Weights of a small GPT-style language model, trained from scratch on English Wikipedia.
Architecture: RMSNorm before each block, rotary positions, biases on query, key and value.
Training: a variant of Muon for these matrices, 285M tokens.
Each number is 50 + 12 x the weight over its row's rms, rounded and kept within 0 to 99. Layers, rows and columns count from 0. The size before them is the row's rms in percent of the matrix's.

# layer 7 attention query, 256x256, rms 0.0475, rows 26-36,90-100,154-164,218-228, columns 128-255
056:35 37 60 38 66 57 55 70 58 42 49 65 59 55 31 61 55 39 54 65 49 48 36 48 37 42 80 61 46 69 30 64 49 68 38 70 45 53 68 46 38 27 56 56 70 61 48 64 55 52 63 54 46 57 49 37 42 42 57 40 39 41 47 58 52 29 50 37 44 48 26 59 68 51 32 48 43 41 54 50 39 48 39 65 33 60 51 43 24 43 57 62 40 55 52 43 63 46 65 42 48 54 41 64 60 51 52 37 67 74 32 63 66 65 34 32 37 49 49 51 40 58 45 50 58 43 50 42
064:66 40 41 57 57 71 54 48 47 61 75 71 46 32 59 55 53 77 55 67 33 49 58 35 29 46 39 54 56 39 67 48 42 41 70 41 58 37 51 46 57 56 50 58 73 15 64 38 42 64 62 43 59 42 52 54 44 59 64 67 50 76 51 67 47 30 29 53 44 37 56 54 71 53 56 58 58 74 58 68 50 39 46 44 18 32 43 48 54 40 43 58 44 49 56 41 51 46 27 48 57 64 44 59 49 61 62 63 57 47 36 70 53 51 46 53 46 53 64 48 59 57 63 55 62 46 45 52
070:41 49 49 49 73 17 36 42 59 72 61 43 45 55 48 71 55 53 58 26 59 55 48 44 40 69 39 41 55 60 48 59 37 52 62 55 51 69 58 52 45 62 44 57 42 72 71 37 67 38 30 29 60 74 55 64 51 36 43 45 35 73 49 73 36 40 48 49 53 64 57 59 61 64 32 54 59 56 29 50 57 75 64 54 40 66 46 62 40 53 47 60 47 43 47 45 47 41 49 49 33 35 59 28 48 46 70 50 49 56 73 39 78 25 47 65 40 36 38 42 57 49 64 53 37 68 53 44
071:38 55 68 47 37 46 59 54 65 41 56 25 37 49 40 43 39 41 52 57 55 59 44 68 58 35 34 27 58 53 45 43 75 79 36 55 50 58 55 50 23 49 66 40 52 66 56 50 54 51 60 57 34 42 53 39 58 51 69 49 66 43 60 64 57 48 33 55 49 36 30 41 61 68 32 44 73 52 70 58 43 42 61 76 42 48 52 43 53 52 65 56 66 51 43 55 49 42 68 54 85 35 28 72 33 51 53 35 59 28 47 45 43 70 50 61 51 63 43 61 54 50 55 36 49 55 54 46
074:65 39 57 28 66 39 50 39 49 55 50 65 46 70 40 51 55 55 60 29 58 34 52 35 53 74 54 50 52 41 17 65 45 54 26 68 39 74 47 67 35 47 63 65 51 47 27 54 62 50 58 37 62 41 44 41 38 43 23 44 49 39 30 45 48 20 46 43 63 64 49 56 46 45 37 49 40 42 44 19 42 60 49 53 46 65 50 60 57 64 62 48 54 47 42 46 58 47 54 53 54 60 38 58 66 43 56 35 63 37 61 52 36 29 41 39 53 45 57 37 27 55 33 56 58 65 55 38
090:62 44 53 50 85 48 43 48 36 48 65 42 53 35 37 63 48 63 59 50 45 24 34 47 45 58 66 69 50 49 45 59 30 42 50 74 66 58 54 44 43 52 31 51 52 45 32 24 62 63 64 40 58 58 53 44 43 33 46 44 41 45 48 72 58 58 68 46 49 33 71 65 64 42 31 44 30 55 48 44 40 35 51 22 41 65 44 36 33 48 56 69 69 34 67 31 60 38 56 48 52 54 64 52 59 64 61 46 44 45 35 47 47 67 25 40 30 45 55 65 43 56 45 45 58 40 54 48
100:34 46 46 50 45 53 39 71 45 40 30 51 67 66 62 48 45 51 30 47 55 58 36 45 55 58 63 69 25 55 66 51 38 57 59 56 51 38 72 45 61 39 45 35 69 45 44 40 43 54 41 50 64 59 58 59 58 39 55 62 47 52 57 45 60 68 64 40 41 48 65 56 34 50 52 53 41 65 52 69 51 36 31 18 68 50 48 58 42 45 45 39 44 47 59 36 59 54 39 53 43 52 74 46 66 53 41 62 34 77 31 35 54 82 39 40 48 36 39 51 50 46 39 37 61 34 45 46
089:49 54 46 39 52 52 62 44 63 56 66 52 45 48 40 55 41 45 60 76 46 46 49 60 28 48 51 42 56 59 59 47 57 53 57 54 39 52 51 50 36 50 46 52 36 47 56 42 52 51 39 71 52 58 60 45 50 59 67 34 45 67 49 38 39 35 38 61 30 56 51 37 86 49 34 70 48 34 45 48 50 65 78 58 28 56 71 33 21 48 62 69 53 46 40 60 30 38 61 35 52 35 42 43 43 48 39 51 66 38 54 59 64 40 67 54 42 54 65 59 47 46 74 42 33 44 59 33
123:85 58 51 49 59 46 30 29 48 50 51 53 55 48 72 46 55 60 51 57 58 43 58 77 47 66 53 55 36 51 55 39 63 60 38 69 44 52 63 33 63 59 53 39 58 57 60 26 43 33 62 46 51 57 31 45 66 41 53 66 63 72 54 51 54 44 38 62 55 50 33 63 64 61 25 53 52 43 65 59 56 50 52 31 43 47 58 45 50 35 68 48 51 55 40 49 34 28 36 67 45 45 38 23 51 60 40 67 59 67 43 47 45 35 58 65 60 26 39 39 56 38 26 77 46 46 49 44
113:56 66 45 46 61 80 53 76 63 53 50 47 39 54 54 54 64 48 55 50 59 43 57 51 48 56 44 51 48 60 60 28 51 67 56 40 40 43 52 56 46 63 49 30 69 19 53 13 43 54 42 37 56 43 50 57 41 55 40 54 43 45 73 35 41 40 24 39 45 64 39 60 65 46 71 60 53 61 52 43 59 55 49 58 51 72 66 39 55 44 43 30 55 48 67 43 51 23 40 58 48 49 33 55 79 48 37 34 66 63 57 49 52 36 35 51 71 75 46 54 24 57 49 52 42 51 46 41
127:40 42 39 59 46 43 63 54 62 55 43 44 43 58 53 57 60 55 43 64 44 56 61 53 51 46 41 44 55 47 66 46 49 47 46 44 71 57 56 57 47 66 56 43 45 26 56 50 25 43 54 45 22 66 46 72 31 40 47 61 51 42 47 50 64 39 53 47 61 47 53 62 63 51 66 36 35 47 58 74 47 72 69 64 53 40 32 44 51 62 53 57 61 44 60 75 40 48 42 53 48 48 47 47 32 31 45 54 55 75 47 36 63 63 45 59 66 75 42 49 43 25 68 64 34 51 32 61
134:66 69 53 55 48 40 46 44 45 42 54 59 45 67 50 41 65 58 79 44 58 19 42 71 22 40 63 34 39 39 46 60 56 38 51 56 30 62 65 38 59 36 50 38 44 36 41 57 50 31 55 35 42 21 58 49 61 54 37 41 57 48 59 32 49 34 46 33 45 63 45 31 74 44 48 49 56 25 47 43 39 60 59 50 52 56 59 39 49 20 28 67 46 51 51 43 65 49 46 34 63 43 25 36 73 53 53 66 61 43 35 57 53 54 55 30 48 46 57 53 54 55 51 74 39 50 28 42
114:46 39 26 47 40 74 50 61 40 69 44 41 48 38 55 38 41 59 31 51 37 62 51 60 41 63 34 22 57 65 43 34 40 57 45 43 41 42 37 51 52 36 35 27 51 64 46 65 44 38 32 70 54 40 43 41 51 39 51 48 59 65 44 59 20 40 54 38 33 58 46 31 45 55 48 49 77 63 45 47 52 53 62 47 55 67 53 56 60 64 57 41 48 33 69 76 71 59 57 64 39 49 52 42 66 75 46 29 54 44 41 34 48 30 68 52 39 44 60 54 53 34 65 61 31 52 50 50
113:58 40 37 37 62 50 38 63 39 46 54 59 54 47 47 58 62 40 15 44 31 65 51 49 40 47 49 64 67 44 65 66 55 41 40 57 51 62 77 49 62 59 30 66 46 49 58 68 41 46 38 63 58 49 56 56 63 27 65 51 56 55 43 50 49 45 39 55 61 44 55 70 34 52 32 53 36 46 44 46 63 57 63 23 41 61 66 40 62 28 77 58 46 42 60 59 48 52 48 49 63 41 48 54 33 58 45 61 65 51 67 22 35 43 39 59 50 24 69 52 43 52 37 64 62 48 54 53
117:56 46 58 63 56 36 59 40 57 41 54 37 31 74 42 61 41 52 20 52 41 60 68 36 49 39 33 47 54 23 64 57 66 48 44 35 59 48 52 53 58 47 55 45 62 44 48 60 35 41 43 52 62 38 49 38 53 65 59 46 32 63 59 54 39 72 23 50 75 43 45 52 44 72 62 60 49 53 36 47 52 27 74 38 54 41 50 53 36 44 56 57 25 49 14 43 51 39 58 31 46 43 44 64 39 54 33 57 39 45 55 50 40 59 60 71 49 54 57 58 45 52 46 41 53 55 56 44
101:41 64 47 72 50 53 57 65 59 55 61 34 44 37 64 53 29 28 38 59 37 66 71 51 77 54 53 62 56 54 57 53 54 45 39 60 64 21 40 57 42 48 48 15 55 54 41 61 43 45 56 63 67 74 59 55 72 44 70 56 64 50 55 55 35 23 41 45 44 29 56 60 59 35 38 46 53 49 34 74 44 48 61 47 51 43 71 54 56 46 59 44 64 48 42 50 47 40 66 49 29 41 48 40 42 68 41 38 38 50 63 60 43 44 60 51 60 61 55 40 50 57 66 36 50 49 61 48
109:71 54 43 36 60 52 64 34 48 61 41 51 54 69 49 49 42 54 58 33 61 34 56 67 61 73 53 44 43 41 44 58 43 46 58 71 46 84 52 36 41 40 56 61 63 43 55 56 50 52 74 35 64 30 55 35 24 21 42 46 63 56 70 49 50 40 63 33 58 69 58 47 70 33 42 34 62 38 69 59 55 58 53 48 46 68 59 35 33 67 29 57 29 30 45 29 54 40 19 62 51 37 55 55 52 46 49 56 49 46 31 49 54 57 56 24 56 42 50 55 47 59 43 50 41 61 26 47
085:53 42 53 33 35 66 50 42 43 51 52 34 59 61 51 56 41 76 45 56 34 67 47 66 37 51 60 44 48 67 34 46 54 75 44 22 48 47 43 37 36 48 39 54 27 53 61 48 33 41 79 30 23 55 44 64 40 60 54 69 58 29 39 40 69 52 56 57 60 75 43 50 32 49 35 58 64 44 47 58 59 52 50 61 50 30 59 62 53 29 61 29 36 63 71 51 37 54 63 49 48 42 41 68 63 45 56 79 68 54 50 48 54 38 56 48 60 40 48 55 62 55 29 60 74 43 41 48
141:51 54 51 48 47 48 73 28 57 52 36 64 56 36 56 42 72 48 72 60 66 43 51 63 53 51 66 50 21 38 37 58 44 49 53 68 36 74 63 31 46 66 46 43 42 49 67 45 84 61 44 45 58 42 53 36 41 17 46 41 43 56 64 32 37 43 48 23 28 59 73 33 61 44 28 40 68 36 60 44 29 48 50 38 46 42 67 35 50 47 21 57 51 38 55 57 52 46 19 65 50 45 53 22 53 61 61 49 47 33 27 47 80 52 38 41 45 51 40 51 61 52 38 58 59 41 48 58
094:39 51 45 36 41 46 49 50 54 43 59 41 77 62 56 69 56 51 38 84 60 39 51 76 69 64 40 37 70 44 37 38 38 56 35 54 66 47 56 50 51 36 35 41 56 62 30 50 41 68 48 50 53 50 50 37 52 39 62 73 58 64 51 61 45 42 53 47 64 80 49 44 65 64 52 46 61 65 50 55 49 53 37 45 30 73 39 66 35 52 56 61 73 34 66 47 58 45 26 65 41 42 40 27 63 24 43 33 64 60 44 47 45 40 55 35 52 58 65 38 45 36 48 69 38 48 56 49
096:45 33 57 60 39 47 54 64 41 56 38 28 57 63 59 35 36 60 58 67 39 58 52 33 68 24 48 60 45 52 53 46 43 51 41 40 71 51 31 61 53 40 56 55 52 66 37 75 50 44 32 40 38 53 70 41 50 51 60 47 64 46 50 55 34 62 56 60 52 48 66 52 44 63 46 31 53 59 48 57 65 09 60 46 54 50 43 56 46 48 58 52 59 65 44 36 44 48 57 48 44 70 36 33 67 34 41 40 57 49 47 48 44 62 57 69 47 37 68 49 52 54 40 61 49 42 43 71
101:51 70 36 50 54 41 52 39 39 59 56 58 50 30 71 63 54 62 61 33 68 37 76 37 43 74 72 37 28 45 31 67 43 59 49 44 53 45 54 66 35 59 47 43 43 57 59 63 63 50 55 49 64 33 60 31 09 28 32 48 37 61 65 44 50 42 52 45 52 57 49 54 63 34 44 42 70 35 56 53 19 39 45 33 32 58 43 69 33 32 24 52 34 32 35 58 58 48 22 69 62 49 40 51 64 47 48 33 68 61 42 41 64 35 60 48 53 44 63 76 45 51 34 62 54 41 52 56
092:65 43 51 58 56 55 46 59 48 50 55 66 44 51 43 78 37 57 44 39 51 50 55 46 42 47 54 54 78 57 41 47 37 49 63 58 40 32 68 46 51 59 35 39 46 48 32 48 33 60 31 42 43 60 27 43 59 55 32 46 53 51 44 54 25 66 49 26 70 44 71 43 52 49 46 49 48 47 30 65 23 41 52 66 74 49 56 58 38 60 34 60 42 53 45 46 69 73 37 40 50 56 36 55 32 53 70 54 59 51 38 52 71 53 34 39 32 58 52 42 38 50 31 35 54 64 30 55
095:50 53 41 46 41 70 50 46 56 42 74 37 47 58 55 63 49 42 37 61 38 39 51 51 63 35 55 45 67 65 64 29 61 48 53 30 52 55 33 48 47 44 36 45 58 39 37 43 33 53 33 41 60 41 58 58 27 47 54 55 45 38 50 57 43 20 50 54 51 23 43 36 46 50 68 51 49 53 46 54 25 46 50 44 63 49 35 68 71 52 60 51 30 41 31 43 48 64 40 57 72 47 31 50 47 42 60 34 42 20 35 38 30 55 60 67 42 70 57 72 58 44 49 70 54 60 61 62
105:55 49 36 57 63 55 35 51 44 53 57 68 29 56 61 39 50 55 67 50 58 61 67 33 50 45 48 24 40 50 57 35 68 51 63 29 20 43 71 46 53 68 55 55 45 52 52 50 59 40 45 52 58 45 60 36 58 67 38 54 46 47 55 41 55 82 69 59 42 64 38 51 42 42 68 40 56 69 46 35 58 56 51 44 53 46 87 47 57 34 31 52 47 46 40 29 34 38 53 54 48 59 67 46 73 51 58 50 52 49 86 41 55 43 57 52 49 42 59 24 44 62 60 56 46 41 46 61
095:61 55 36 47 50 36 60 58 57 37 42 41 49 69 54 46 37 48 50 48 32 58 43 72 46 53 45 42 66 44 35 57 69 56 59 42 55 43 55 48 44 54 66 59 54 49 70 63 61 35 54 54 34 48 58 51 65 53 43 49 67 41 60 45 36 42 39 78 51 79 54 66 32 58 23 69 58 45 54 53 68 32 55 66 52 43 56 67 58 68 34 41 67 39 35 40 29 38 37 29 56 46 51 38 35 55 50 55 58 47 41 67 73 50 49 57 46 64 40 53 59 49 53 56 53 74 43 34
104:39 34 57 52 55 45 66 51 48 44 54 52 48 58 36 47 49 61 58 21 55 28 65 54 50 42 67 36 64 60 48 58 42 45 51 72 52 49 43 69 40 45 62 54 49 62 18 45 42 38 68 56 47 59 60 50 46 64 45 46 59 52 34 52 54 24 54 50 51 69 42 51 44 57 46 38 57 53 50 48 28 51 62 57 58 63 50 89 57 58 37 46 32 51 32 53 59 62 45 29 51 31 32 52 45 44 61 37 48 50 49 32 59 28 47 41 44 48 51 37 42 41 33 30 67 51 63 51
110:71 52 38 47 83 46 43 38 56 49 54 51 66 48 71 40 47 36 69 37 48 23 41 41 40 54 46 63 51 49 47 45 57 64 53 63 45 70 46 53 57 45 37 72 41 50 45 41 79 62 54 59 56 50 49 41 35 31 44 52 55 48 39 35 61 56 65 44 42 45 55 48 60 44 40 65 44 33 37 14 47 65 55 34 32 76 66 38 61 54 57 65 54 65 53 36 53 43 56 44 55 43 50 44 46 50 67 51 56 34 63 39 41 47 42 25 13 40 54 53 33 64 64 37 60 69 48 48
115:50 48 55 53 53 82 51 62 50 34 40 51 40 52 64 31 60 58 41 47 53 75 36 38 60 50 81 66 38 43 47 43 39 56 52 40 47 24 59 53 53 43 51 48 64 35 39 64 48 54 50 30 44 56 56 66 55 38 47 37 45 33 47 48 55 75 57 31 44 34 57 36 30 41 57 54 42 57 62 73 57 46 24 23 65 22 41 57 50 51 33 43 43 49 67 51 55 52 48 56 45 54 70 61 53 59 71 64 37 71 45 43 44 62 46 50 49 64 50 51 52 41 35 45 58 37 26 71
107:33 46 40 36 73 45 46 29 60 45 61 62 27 55 47 70 26 42 83 67 57 41 57 54 55 57 60 47 44 65 44 64 46 39 50 46 39 60 63 40 41 57 46 41 33 42 65 32 66 40 34 71 58 54 37 47 55 46 59 64 43 66 64 68 45 51 54 64 35 51 65 39 52 40 26 37 50 46 45 39 53 38 67 44 35 55 61 20 32 44 51 61 54 60 54 43 49 35 64 53 62 62 49 45 45 56 56 40 60 44 39 61 62 53 34 45 52 44 55 53 42 60 58 60 50 48 38 27
111:75 55 57 49 62 33 31 29 44 49 31 73 49 58 60 62 67 47 38 66 69 38 52 51 55 64 69 55 46 52 57 51 57 31 47 65 58 61 64 47 54 48 52 56 43 66 49 44 41 44 64 48 42 67 45 38 61 40 58 62 58 62 58 60 54 40 53 57 52 62 53 33 54 58 20 55 54 50 63 42 60 48 58 45 54 49 62 49 28 38 63 50 53 54 40 40 34 39 47 49 42 40 29 41 61 52 47 58 51 56 44 41 54 38 64 76 56 37 47 36 64 44 37 59 30 54 61 44
095:74 54 54 73 59 43 63 57 69 23 46 52 60 42 57 57 59 39 57 35 46 61 50 61 42 61 41 20 23 41 44 28 54 47 50 51 52 20 51 42 48 61 55 43 43 44 66 46 57 44 58 38 74 44 42 56 39 45 51 69 41 63 75 35 51 66 36 55 49 57 52 63 45 66 63 37 61 62 51 62 53 46 57 36 54 64 50 30 53 49 43 40 57 66 51 39 22 28 43 41 59 55 49 47 58 56 05 45 63 61 62 47 56 51 43 56 71 68 49 33 31 35 23 47 47 31 61 41
096:57 52 56 49 62 37 54 36 47 56 50 47 40 72 60 71 55 53 65 67 56 32 45 48 53 46 57 59 34 59 63 61 47 50 68 33 71 66 44 65 51 63 64 41 60 38 32 42 43 58 58 31 33 64 63 63 43 54 59 44 36 53 44 18 63 42 61 55 71 57 49 51 52 51 53 46 47 54 76 49 65 55 37 58 50 47 47 59 50 60 61 56 44 43 54 75 35 56 29 45 55 36 38 61 50 39 40 40 45 57 48 47 48 50 52 54 61 82 32 57 51 34 64 44 45 49 44 63
123:69 33 58 71 83 51 33 33 59 68 56 51 73 57 50 65 52 42 48 64 25 44 47 64 69 48 65 35 47 40 52 45 39 70 42 50 50 47 30 32 76 58 74 58 63 52 38 54 31 51 47 33 57 68 62 49 67 31 49 46 43 66 48 39 46 62 53 51 44 56 50 48 50 41 64 32 21 51 46 67 33 57 38 51 54 27 67 34 58 53 29 63 53 61 57 50 70 60 51 39 50 56 33 38 54 74 65 40 64 47 38 34 48 44 34 38 41 50 71 46 63 47 40 53 42 50 52 50
104:77 54 56 40 53 69 48 62 47 69 65 54 63 30 44 45 48 54 53 44 36 63 40 68 36 54 61 54 42 39 60 55 47 49 44 58 60 47 48 59 51 31 73 49 80 29 52 61 53 69 34 43 43 57 44 32 61 38 63 42 50 46 26 39 45 45 54 23 54 45 34 41 45 52 43 70 59 49 53 75 51 41 53 35 57 58 67 38 57 53 70 45 49 46 33 56 52 63 53 58 51 50 34 47 46 51 40 42 62 49 53 35 69 53 89 60 48 55 35 48 66 52 53 70 37 71 36 49
101:38 57 48 49 49 46 47 37 48 55 46 56 37 55 40 25 73 43 57 43 61 63 57 54 72 53 54 55 41 40 43 45 53 55 41 41 61 35 74 62 39 72 59 38 18 49 53 61 55 43 27 67 44 48 46 39 79 57 51 56 53 38 48 68 46 58 58 55 52 69 52 65 50 64 39 45 61 46 52 42 55 52 48 57 57 49 53 63 56 41 65 45 36 45 43 40 31 54 62 38 35 61 50 31 46 56 44 39 30 50 77 61 53 57 48 36 51 34 58 45 39 52 43 29 54 49 47 63
122:55 53 30 38 46 31 47 60 64 37 75 33 65 78 55 73 16 69 33 54 26 24 46 60 53 40 49 45 57 42 35 39 39 48 68 29 70 49 33 52 44 54 48 56 42 42 64 64 55 62 51 55 31 25 62 48 53 69 41 40 54 59 67 37 49 34 40 65 72 61 64 68 41 43 46 57 42 53 45 42 70 51 35 55 39 48 46 60 40 51 48 49 54 45 36 61 53 31 48 57 60 58 50 54 44 45 45 21 44 52 28 41 46 39 46 40 39 49 46 75 32 55 54 45 46 53 43 61
107:51 45 52 63 51 48 52 24 55 58 54 44 57 45 35 51 50 48 43 54 53 55 40 64 66 62 29 53 44 61 50 53 57 57 24 56 50 48 26 49 56 72 46 70 73 37 33 46 46 54 56 50 57 63 57 80 39 27 21 23 40 47 52 40 27 28 56 47 39 52 41 37 19 53 43 69 24 45 42 55 49 46 57 51 46 44 58 68 36 37 57 55 45 49 44 43 59 56 42 49 41 46 25 39 60 55 59 41 45 38 77 54 43 44 60 67 62 42 74 47 63 34 57 57 52 69 52 41
109:60 60 57 26 66 43 58 43 40 57 38 66 43 43 58 37 40 53 43 55 50 59 42 43 42 57 63 64 50 55 28 54 61 38 36 73 49 69 56 49 50 42 68 49 48 47 58 50 44 65 46 53 52 60 50 35 44 52 34 23 44 69 37 42 52 28 64 43 34 50 57 49 76 38 20 61 69 39 38 36 57 64 38 38 37 57 52 45 44 66 35 65 49 59 50 51 65 52 43 61 36 50 56 37 45 57 72 46 45 50 47 34 51 58 48 34 44 39 34 64 43 52 50 48 52 69 51 60
095:68 57 38 59 43 64 61 55 32 58 43 64 46 31 60 50 58 44 46 49 55 65 58 37 63 57 56 80 49 50 36 54 42 55 53 35 58 32 48 54 61 42 44 41 48 51 36 53 39 61 49 40 57 63 32 39 59 69 59 43 35 51 22 59 49 45 56 59 47 59 55 35 50 30 36 36 48 50 47 58 61 59 29 47 38 44 38 69 55 59 47 48 41 45 61 63 43 54 59 38 44 54 69 48 43 50 56 49 40 53 60 34 59 46 65 38 56 62 40 31 45 69 39 50 72 61 33 54
111:42 44 59 44 78 40 37 42 51 47 65 68 67 30 51 58 36 41 69 61 43 47 67 40 53 62 51 33 35 25 54 62 52 39 80 55 49 75 59 25 50 44 47 49 44 32 58 52 66 62 55 36 47 54 43 51 60 49 38 52 55 50 50 71 40 57 46 31 33 49 46 24 47 58 43 40 57 41 52 49 33 31 42 25 55 54 52 47 43 32 40 43 37 51 60 44 47 60 43 68 38 57 46 49 53 61 44 60 57 54 46 63 70 44 39 37 47 46 31 59 52 62 60 55 45 46 49 58
097:54 44 75 60 56 47 37 35 70 55 56 45 38 40 58 56 73 45 58 68 38 56 47 61 79 63 56 50 51 48 57 41 35 52 46 71 48 63 64 58 56 52 30 57 62 66 34 57 54 50 62 41 53 47 56 45 56 51 69 49 54 47 58 53 67 46 68 59 31 35 58 41 50 46 56 37 28 48 60 49 59 49 39 65 56 50 69 73 47 65 54 48 32 66 27 46 64 43 55 58 50 41 41 52 51 46 44 56 62 53 69 56 48 49 56 56 62 45 33 39 68 53 53 61 52 50 52 60
098:61 61 30 55 64 46 51 55 47 69 46 51 68 52 59 50 74 51 67 40 63 56 72 77 56 45 52 65 57 47 40 64 37 48 62 51 38 57 37 59 41 42 45 50 51 40 61 51 33 45 53 54 47 50 59 48 49 55 62 61 43 63 51 62 67 51 34 45 48 67 60 70 71 48 76 39 51 74 33 49 47 43 51 53 56 71 34 40 42 25 50 48 53 47 56 40 66 44 48 48 56 51 55 35 60 44 60 51 64 51 55 38 53 55 58 51 57 53 86 49 45 70 46 38 49 37 63 64
082:52 37 67 52 45 40 64 38 72 62 52 62 47 63 63 70 46 33 61 37 51 54 59 36 36 48 65 38 33 46 77 44 49 41 52 42 55 63 51 59 43 58 51 50 58 46 53 46 51 36 50 32 38 44 38 53 53 49 63 58 49 50 41 23 46 49 39 38 46 31 29 53 37 56 79 43 57 57 49 33 54 73 53 48 46 70 72 44 63 42 46 57 43 68 28 58 51 37 41 49 56 48 46 51 64 36 34 47 75 35 42 47 52 20 48 39 59 35 39 33 53 38 71 67 42 47 47 49
# layer 7 attention key, 64x256, rms 0.0425, rows 26-36, columns 128-255
090:32 35 50 47 58 48 56 54 58 48 38 69 47 57 53 64 45 48 42 60 73 63 52 47 51 59 40 58 43 55 56 39 51 61 37 52 61 43 38 41 29 48 59 46 67 34 57 64 55 52 33 57 53 70 61 61 48 19 43 53 60 48 52 61 39 34 44 72 44 42 42 62 74 70 25 39 36 74 44 64 53 31 37 34 16 44 37 49 34 52 65 39 46 31 36 67 66 55 47 44 38 53 55 40 61 51 38 22 56 66 65 65 43 63 65 48 48 60 64 37 53 58 62 61 66 30 48 36
086:52 58 54 66 39 78 43 42 54 15 45 45 35 53 57 59 42 56 53 44 59 51 74 44 39 39 37 44 48 40 62 61 53 48 66 41 47 27 55 52 55 57 49 59 43 72 39 50 30 50 54 54 58 48 50 55 53 62 48 59 47 47 52 47 48 48 38 52 68 66 67 65 49 46 51 41 43 55 38 59 49 64 49 75 55 28 37 65 78 58 28 54 55 91 64 47 42 51 39 62 73 45 62 30 52 59 39 46 45 66 35 74 49 43 53 62 44 39 72 46 54 80 70 26 58 36 37 51
086:28 38 45 57 77 45 61 73 65 51 45 46 42 62 59 68 70 59 36 48 63 52 51 42 61 38 32 41 52 61 40 60 49 68 55 37 49 47 51 50 46 46 34 60 52 55 77 50 40 65 58 40 62 50 58 53 40 29 51 53 53 57 62 48 23 49 46 47 56 33 34 67 47 61 51 27 63 42 37 77 52 85 40 58 34 52 34 62 55 51 72 55 41 50 64 58 56 66 62 40 56 48 40 66 50 22 63 50 54 43 32 71 55 53 51 66 62 77 66 46 45 37 46 79 47 58 75 72
092:51 55 63 64 49 47 49 27 50 56 66 52 53 46 36 44 29 53 55 51 54 24 58 52 48 45 50 33 47 46 41 54 48 63 36 58 58 59 51 54 48 45 53 35 35 42 53 49 43 60 60 44 55 68 67 43 16 63 21 66 62 58 55 31 62 51 59 55 51 56 47 42 50 30 74 35 50 54 54 43 37 82 56 60 33 40 64 47 54 42 49 55 66 48 67 58 36 40 58 55 47 68 61 33 39 49 69 34 51 35 39 47 52 45 61 45 40 26 52 50 44 53 40 38 62 68 52 56
087:55 37 43 40 39 42 44 43 41 53 51 58 68 63 72 55 48 46 69 43 32 45 57 43 54 67 66 38 24 65 24 50 34 68 69 42 37 72 44 38 52 60 49 41 45 54 39 48 54 54 65 34 60 56 20 55 38 41 22 55 56 45 62 38 41 46 52 43 53 55 52 48 54 71 67 40 41 43 42 36 50 53 49 56 55 57 62 49 52 59 48 60 22 46 65 46 70 50 52 50 47 44 55 59 53 49 56 45 41 55 54 60 43 54 32 48 43 45 37 79 54 64 48 55 44 65 33 36
110:68 53 61 56 66 46 40 61 33 62 50 44 33 58 38 66 30 42 72 25 52 18 43 57 45 54 43 67 47 52 66 60 36 52 32 63 54 51 73 42 49 73 42 41 44 47 37 47 75 42 50 32 48 69 59 38 40 44 24 55 41 51 62 70 29 64 59 51 48 49 75 57 51 42 51 30 47 46 54 38 44 42 54 47 72 63 45 45 35 24 61 39 67 43 60 49 49 55 55 65 36 48 54 49 45 49 44 35 48 42 36 38 49 64 33 42 55 52 40 53 31 44 45 51 70 57 64 48
131:75 37 50 13 52 61 55 45 46 62 35 51 75 48 36 40 46 65 68 67 52 74 26 65 59 72 58 62 31 71 38 61 40 56 55 57 55 70 59 34 48 36 48 27 45 27 56 41 53 49 34 51 47 50 54 49 46 43 51 51 58 43 51 44 35 49 72 20 51 60 43 55 43 33 54 48 45 58 57 49 46 48 38 17 46 60 47 30 50 46 41 51 58 50 50 42 57 60 47 57 41 57 67 47 62 32 63 67 34 48 23 43 35 60 33 32 62 55 46 44 53 71 42 47 66 53 43 36
095:51 52 47 50 41 52 74 53 59 67 31 50 62 43 45 46 54 47 61 61 66 68 26 61 59 57 62 64 43 62 38 45 40 57 57 36 26 58 56 50 36 33 49 45 61 41 62 31 34 63 41 46 37 46 32 66 63 48 75 48 55 57 55 33 28 60 41 30 49 68 36 28 54 58 47 53 51 60 28 44 41 54 61 42 43 59 66 40 55 41 40 46 42 46 66 50 63 44 76 41 48 57 49 46 62 52 72 61 49 48 28 43 48 71 35 50 44 74 54 67 75 53 38 57 55 62 47 43
109:57 48 60 71 42 51 36 59 48 55 61 51 58 41 36 62 52 45 45 69 65 36 61 60 60 54 47 59 62 52 23 43 57 75 42 45 59 53 72 54 58 22 59 39 54 81 34 18 40 33 53 52 58 40 49 38 48 46 51 54 49 78 45 58 75 47 44 60 63 52 54 60 52 44 36 46 49 58 59 53 56 64 51 42 42 63 51 75 70 55 59 48 52 41 47 50 32 39 55 48 34 56 45 57 71 63 59 72 65 45 35 53 56 58 61 58 53 28 39 41 54 59 36 53 45 55 49 60
110:72 38 45 46 70 41 52 54 51 51 50 38 77 57 66 71 53 27 48 54 40 46 62 74 37 50 33 45 54 61 57 37 54 48 51 58 58 36 76 41 58 50 41 47 50 57 41 27 52 55 72 48 41 58 58 44 54 36 23 48 41 47 48 54 36 43 55 54 56 35 48 27 49 41 39 39 46 55 47 55 63 56 77 40 55 46 60 50 44 44 50 28 58 32 56 45 45 36 53 45 43 49 26 52 54 43 60 45 71 64 39 37 64 59 44 58 44 52 30 23 45 39 38 59 57 44 68 42
109:53 45 48 52 53 41 52 41 65 48 42 36 40 57 52 28 39 53 73 49 47 49 73 46 63 44 50 49 64 45 51 52 41 44 16 64 66 37 38 56 58 55 60 53 44 35 60 87 42 28 65 40 40 50 51 55 48 42 32 32 57 36 41 46 66 52 42 39 67 45 44 52 56 77 52 35 32 44 63 49 47 46 42 64 62 54 25 45 74 47 72 59 59 61 38 61 72 42 35 79 35 55 40 54 44 30 24 56 66 61 62 47 43 57 48 57 55 77 45 45 37 48 49 60 36 45 43 63